{"n_layer": 8, "d_model": 512, "n_head": 4, "n_kv_head": 4, "head_dim": 64, "d_mlp": 2048, "vocab_size": 16384, "activation": "swiglu", "norm": "rmsnorm", "norm_place": "pre", "norm_eps": 1e-05, "positions": "rope", "rope_base": 12400.0, "rope_fraction": 1.0, "qk_norm": false, "attn_scale": 0.125, "bias": "none", "tie_embeddings": false, "parallel_block": false, "init": "uniform", "init_std_qkv": 0.0188, "init_std_o": 0.0, "init_std_up": 0.0188, "init_std_down": 0.0, "optimizer": "adamw", "lr": 0.00089, "beta1": 0.95, "beta2": 0.99, "weight_decay": 0.088, "lr_head": 0.00476, "warmup_steps": 260, "schedule": "wsd", "decay_fraction": 0.283, "decay_shape": "linear", "final_lr_fraction": 0.0, "batch_tokens": 131072, "seq_len": 768, "doc_mask": true, "train_tokens": 845500000, "steps": 6451, "dataset": "wikipedia_en"}
Each number is 200 + 20 x the weight over its row's rms, rounded and kept within 0 to 999. Layers, rows and columns count from 0. The size before them is the row's rms in percent of the matrix's.

# layer 4 MLP gate, 2048x512, rms 0.0556, rows 1498-1548, columns 320-383
101,208,213,217,191,199,178,206,198,236,211,191,218,229,205,198,199,227,206,203,175,210,194,191,200,230,155,197,227,202,203,178,180,232,228,209,200,239,198,186,196,161,209,189,205,194,189,255,201,193,194,207,211,199,167,219,182,186,197,173,198,202,219,181,178
099,187,198,204,225,177,201,178,208,186,204,182,186,191,205,197,231,173,191,163,231,207,169,220,208,205,212,211,191,184,166,199,212,187,185,191,206,239,205,195,203,198,210,213,189,180,223,188,199,197,256,187,226,197,224,232,233,172,247,188,196,193,191,174,173
107,182,220,206,186,198,277,197,159,189,227,222,182,199,189,170,242,210,194,227,184,239,218,186,225,204,175,204,226,220,209,209,182,225,188,194,186,201,200,213,220,192,221,198,187,177,228,222,166,213,193,173,205,204,222,216,167,181,188,161,223,204,190,210,256
104,170,234,216,209,205,222,201,165,211,230,178,186,197,198,203,233,231,175,209,200,186,188,201,211,235,175,245,198,213,197,201,206,204,198,205,135,213,207,219,220,179,178,242,206,212,228,204,183,237,192,172,203,221,230,189,209,214,210,221,178,179,190,206,219
100,186,198,193,209,209,195,193,213,212,194,207,193,196,153,170,201,208,225,189,175,190,209,219,213,216,209,179,190,185,184,181,198,208,178,214,188,208,155,222,195,169,228,231,200,203,223,208,204,207,188,251,177,219,172,189,224,201,187,207,189,161,229,202,215
096,223,231,201,200,247,211,187,213,210,174,200,199,184,179,208,202,223,211,210,200,207,245,153,188,164,185,197,229,171,186,209,191,178,205,232,218,173,226,218,236,218,193,198,146,223,188,185,219,208,191,218,185,218,169,183,177,164,241,159,213,192,213,209,215
097,182,226,183,223,189,182,244,235,238,206,185,224,186,199,200,197,202,220,191,222,205,218,212,224,203,197,176,187,185,200,207,222,186,219,178,197,195,160,191,189,173,240,163,233,202,206,181,174,186,182,213,170,214,226,210,211,188,198,173,184,179,214,207,217
100,214,195,203,209,198,137,187,176,195,212,194,183,204,174,186,198,190,186,177,214,184,209,206,169,213,197,201,211,215,208,172,202,201,224,199,175,212,254,206,224,196,206,188,200,170,199,221,161,171,207,225,178,231,235,215,209,200,186,191,194,196,198,211,228
103,224,223,202,232,205,206,179,199,209,215,186,209,156,196,180,217,203,208,213,211,207,204,204,222,198,217,199,200,190,189,229,182,191,218,230,212,223,200,175,185,171,224,257,177,175,207,191,241,188,223,219,193,245,227,223,169,166,227,198,191,157,156,177,186
102,196,216,199,203,186,188,192,173,188,211,221,179,200,241,228,193,222,220,185,190,194,220,215,195,207,228,195,208,226,219,199,154,207,216,217,189,215,256,206,208,228,188,210,210,168,209,185,214,212,192,196,212,220,225,198,171,221,215,224,214,200,203,210,182
099,210,245,230,212,205,208,188,221,194,206,181,192,187,236,168,193,184,202,172,187,195,201,214,201,232,196,203,191,211,209,212,195,232,228,227,186,203,222,220,181,162,180,195,214,205,186,210,192,171,197,207,172,199,189,258,169,207,223,221,211,178,197,183,232
095,203,157,226,198,210,200,187,217,210,196,208,219,209,211,187,203,199,202,213,216,185,220,211,174,195,195,192,208,203,230,197,197,234,214,189,158,238,210,183,175,207,199,172,197,216,209,190,206,197,210,234,198,193,207,206,208,162,191,194,195,202,212,229,207
097,170,202,204,176,183,173,191,193,204,199,209,181,213,157,183,227,225,156,244,192,216,224,193,199,208,191,214,201,196,180,181,193,182,171,171,200,236,183,182,195,179,200,229,192,212,248,215,196,191,229,165,215,209,212,247,186,205,218,187,182,230,213,214,180
096,216,227,181,172,169,190,178,215,181,194,214,193,230,194,203,198,191,214,203,187,189,182,221,244,213,209,202,159,227,201,162,174,210,170,222,203,231,190,187,188,183,195,194,233,225,222,193,230,166,190,173,155,246,211,215,185,197,187,211,138,204,199,190,197
094,197,219,206,166,232,216,222,192,176,190,179,238,211,196,191,219,188,189,205,215,205,212,165,197,211,171,177,202,178,203,163,172,209,195,204,184,189,182,209,208,161,230,208,191,203,178,238,199,211,228,178,225,190,175,156,194,215,189,202,213,216,195,144,189
099,215,182,188,189,195,187,194,203,178,232,163,206,172,222,182,195,190,171,203,215,219,215,212,207,257,197,160,189,216,186,179,210,215,197,193,215,205,200,188,219,206,236,177,164,205,188,221,239,220,237,201,201,221,181,196,207,175,225,197,233,228,191,190,210
095,214,206,212,202,184,207,191,193,176,193,205,207,191,183,190,171,215,190,171,157,181,196,198,210,208,197,195,202,219,183,197,181,202,200,201,205,192,203,234,180,229,207,206,193,173,206,200,181,245,200,189,186,205,215,218,229,201,160,222,188,185,200,188,209
102,175,194,206,217,195,201,188,215,208,202,243,204,165,164,209,210,215,203,208,181,213,167,206,198,194,201,183,222,222,190,194,226,181,165,183,171,244,230,225,179,214,189,214,212,228,194,232,193,194,224,206,188,213,164,220,195,177,210,231,179,211,186,192,179
102,232,216,195,224,156,251,212,189,207,212,194,218,176,169,167,212,197,183,180,249,182,215,220,177,202,166,227,189,191,148,206,208,209,189,186,179,208,219,238,198,175,225,204,172,229,204,227,198,159,179,177,206,214,210,204,220,178,190,191,167,216,180,198,187
104,196,217,184,210,153,158,125,248,208,229,167,196,219,190,205,209,202,189,233,195,202,186,232,173,216,172,184,212,194,188,192,226,182,206,214,172,210,239,203,197,209,233,226,194,212,218,187,200,179,216,206,198,203,220,195,208,189,200,210,169,205,209,159,194
097,234,186,159,161,179,218,214,194,193,222,194,245,185,172,234,196,203,165,222,225,199,184,215,212,207,244,179,146,186,189,206,161,188,234,192,193,225,195,192,203,237,198,196,202,214,194,193,208,196,178,231,178,215,207,172,180,195,221,220,210,207,233,211,205
095,181,242,172,197,201,214,189,190,212,192,194,208,208,169,201,208,191,202,203,174,215,185,201,192,223,211,215,215,189,218,198,217,237,205,195,187,202,195,230,200,189,209,216,229,218,208,204,182,226,177,190,218,215,208,202,224,178,196,214,222,255,163,194,186
103,231,182,209,207,206,189,207,184,242,219,227,203,186,199,231,203,205,207,189,204,208,225,222,186,209,209,185,172,176,204,224,198,190,201,174,207,209,236,189,200,188,196,201,201,186,221,246,198,204,206,204,208,230,202,166,190,192,199,208,210,226,223,207,200
100,195,232,180,228,193,177,185,211,171,197,202,244,198,239,200,199,212,206,197,175,239,195,195,242,177,201,192,220,188,181,178,219,205,195,222,190,149,191,163,215,239,182,189,203,187,182,171,231,182,195,223,207,229,203,192,211,206,175,217,198,207,195,205,204
096,210,206,207,202,202,188,167,182,212,205,198,189,184,226,211,190,203,257,236,204,215,261,195,193,223,200,229,201,192,196,198,159,185,196,189,161,202,199,219,195,208,216,201,171,194,226,203,215,227,199,205,227,203,176,242,213,173,217,225,226,170,194,223,169
100,212,203,179,208,201,225,239,226,217,200,209,205,196,190,190,212,173,169,182,190,189,229,183,213,199,212,180,196,162,147,219,193,197,203,190,211,242,227,175,147,209,204,199,182,196,213,234,185,194,209,210,189,197,205,192,203,199,213,192,239,200,201,165,178
096,207,208,217,220,157,201,198,193,203,217,178,179,220,203,208,173,214,207,195,201,170,209,213,227,201,221,239,214,197,221,146,185,230,173,191,176,224,233,202,181,196,217,220,214,203,221,213,190,202,244,251,200,195,188,165,194,208,241,229,206,208,224,198,210
102,206,167,197,228,200,185,195,197,150,231,180,209,187,227,200,206,192,167,217,207,183,226,213,213,182,179,205,166,221,185,197,161,221,270,241,193,197,184,196,191,178,172,198,195,189,186,205,209,198,195,197,223,177,201,177,214,179,199,194,207,191,207,214,225
099,168,179,207,206,186,215,178,241,192,202,184,216,227,206,169,197,215,180,231,194,213,213,195,169,202,206,210,208,189,195,166,172,207,214,229,193,217,196,188,231,185,236,186,195,191,215,180,207,194,172,199,186,200,224,197,220,206,195,196,223,209,222,206,202
099,179,175,181,155,199,224,237,175,201,198,215,211,197,246,148,218,221,190,233,215,185,186,194,200,222,247,227,206,210,159,184,198,196,194,203,162,250,219,171,172,221,198,207,224,198,234,221,222,217,233,180,196,180,201,177,192,192,209,195,215,174,243,208,180
094,222,204,199,235,189,188,172,187,205,207,196,227,172,218,179,207,184,186,198,191,210,207,180,184,195,221,197,175,198,212,196,194,176,210,214,184,200,200,165,174,196,163,220,235,190,206,211,240,206,176,163,231,205,172,218,182,186,210,231,216,212,212,191,194
093,194,189,199,199,221,190,220,213,193,206,241,215,243,180,203,213,190,190,238,197,184,215,193,189,210,228,208,201,200,180,182,206,191,188,197,196,218,212,178,220,208,200,213,176,189,200,177,209,239,199,222,185,198,211,222,181,173,194,195,182,200,186,222,178
094,206,173,219,180,200,235,203,192,178,221,193,246,196,177,199,167,208,164,174,209,210,194,182,215,183,206,213,182,192,171,193,204,211,158,200,190,208,219,174,221,213,223,208,206,207,230,214,183,192,186,188,151,208,191,198,200,195,199,220,187,214,170,190,206
097,198,230,242,196,184,222,217,193,201,208,162,219,202,203,203,200,217,207,211,180,181,204,161,177,203,212,219,185,217,210,181,212,203,210,196,176,196,171,188,189,207,190,224,191,216,219,198,220,157,161,200,212,212,212,215,206,214,203,219,206,212,171,196,215
105,214,187,193,227,205,171,228,201,206,216,185,178,200,226,187,199,235,192,235,187,288,203,205,220,172,207,219,179,224,156,185,197,168,199,197,187,200,209,222,176,215,177,225,215,191,214,182,208,183,211,201,223,193,176,199,195,209,203,207,174,218,217,193,204
092,200,197,202,164,172,216,178,195,217,220,174,181,237,177,197,223,165,155,221,191,191,220,167,183,199,183,213,204,207,178,159,189,166,194,206,190,208,210,200,194,181,202,224,200,189,181,194,228,194,229,247,182,213,177,224,175,182,187,220,193,229,195,161,194
104,197,208,207,188,195,217,214,195,228,216,211,216,211,153,200,188,190,210,245,207,196,201,200,196,192,193,189,185,188,212,209,183,229,225,242,197,195,221,233,227,191,166,210,211,202,206,254,198,164,214,205,161,205,196,250,188,210,206,211,215,196,200,192,242
100,198,187,219,221,190,176,200,203,257,218,174,209,202,215,215,222,244,202,184,200,159,198,193,177,192,212,203,198,183,165,233,169,182,204,222,158,196,227,177,210,207,236,183,221,223,228,197,199,190,197,188,204,170,164,181,182,192,194,202,174,208,199,179,178
113,212,212,172,252,187,229,180,192,206,225,215,177,191,209,193,171,190,196,187,214,229,240,216,186,204,190,192,167,150,199,199,188,225,232,183,181,225,212,215,206,207,211,208,200,199,162,210,251,194,206,190,212,207,223,186,182,202,181,218,188,207,182,184,216
095,182,214,214,171,208,205,191,187,180,203,253,179,191,168,200,213,215,188,199,186,181,226,207,221,217,187,189,200,165,205,205,199,209,216,175,200,160,210,204,184,189,225,215,222,224,220,221,177,183,216,203,199,249,181,190,184,211,205,207,200,235,196,176,202
097,184,204,197,193,194,206,177,206,213,198,170,190,221,219,196,217,185,201,180,222,206,190,218,186,213,201,200,217,174,216,210,194,183,208,220,165,246,204,220,179,224,192,174,199,188,195,232,164,201,235,195,187,203,178,226,164,162,183,231,220,195,216,185,206
110,204,237,169,186,200,164,195,180,253,233,200,188,188,199,201,198,204,189,186,232,194,182,204,184,194,217,209,198,241,223,203,228,176,172,192,195,206,240,216,195,237,179,211,206,179,201,193,198,169,217,194,181,198,183,234,206,174,206,207,193,193,184,184,243
121,179,232,182,197,184,159,216,211,205,254,210,203,213,197,206,228,202,188,227,216,178,185,202,221,238,197,189,211,167,187,185,189,217,182,199,184,204,198,237,226,207,163,216,206,195,245,200,188,189,192,204,198,213,211,204,193,170,223,211,184,216,214,177,234
090,171,223,214,201,202,214,195,203,220,197,191,231,204,214,207,192,162,171,211,207,199,188,228,206,185,202,190,179,224,176,195,225,192,189,182,198,219,172,207,226,181,195,197,194,201,180,223,217,234,209,201,224,197,191,211,175,195,205,220,215,181,166,197,206
097,216,223,200,236,182,144,201,204,230,212,229,183,200,206,190,231,185,234,177,184,185,195,196,220,195,212,212,173,192,203,171,191,217,187,191,181,198,210,223,177,229,214,168,219,187,157,220,200,213,175,213,211,185,197,227,220,195,201,182,212,190,212,206,184
094,206,191,165,205,200,206,216,208,229,202,198,193,143,198,209,191,199,190,215,177,199,227,202,187,219,181,204,188,184,185,212,227,205,161,203,204,196,202,190,181,180,212,199,208,214,188,187,212,218,202,184,206,211,205,179,187,163,183,187,156,177,200,165,205
095,219,216,211,212,203,174,216,186,228,204,191,189,169,159,203,222,201,197,191,237,229,199,217,205,198,212,222,198,214,207,196,173,211,171,190,188,206,210,243,188,180,259,167,220,228,204,189,181,215,185,148,218,235,218,169,226,219,195,203,210,192,199,202,177
107,197,205,169,226,173,162,167,211,178,223,181,216,192,202,172,232,171,205,208,151,233,220,192,191,213,202,213,208,192,211,229,171,196,229,194,191,193,218,203,198,223,143,223,177,188,206,169,227,181,175,197,241,213,206,244,198,179,195,202,233,241,190,169,234
100,210,216,192,180,208,239,186,226,239,226,155,208,196,206,232,186,190,161,187,209,177,199,193,221,217,187,187,191,218,199,207,192,183,180,193,202,234,201,205,183,258,209,164,208,179,170,179,189,216,225,210,214,174,186,187,187,195,229,168,210,152,220,204,210
097,195,246,232,217,215,190,171,210,166,187,251,170,221,233,203,167,195,170,222,233,219,193,195,197,210,211,192,192,188,173,192,202,206,204,204,185,178,216,195,145,221,212,198,201,193,227,226,184,193,213,207,193,257,197,193,243,206,184,235,189,162,185,179,181
102,237,236,180,202,211,203,176,203,222,210,185,170,224,217,201,202,220,192,216,176,192,214,178,236,179,185,231,206,166,211,190,202,198,217,243,188,198,220,207,244,239,199,178,176,231,210,214,218,213,203,191,217,219,218,200,184,187,190,201,215,182,174,207,210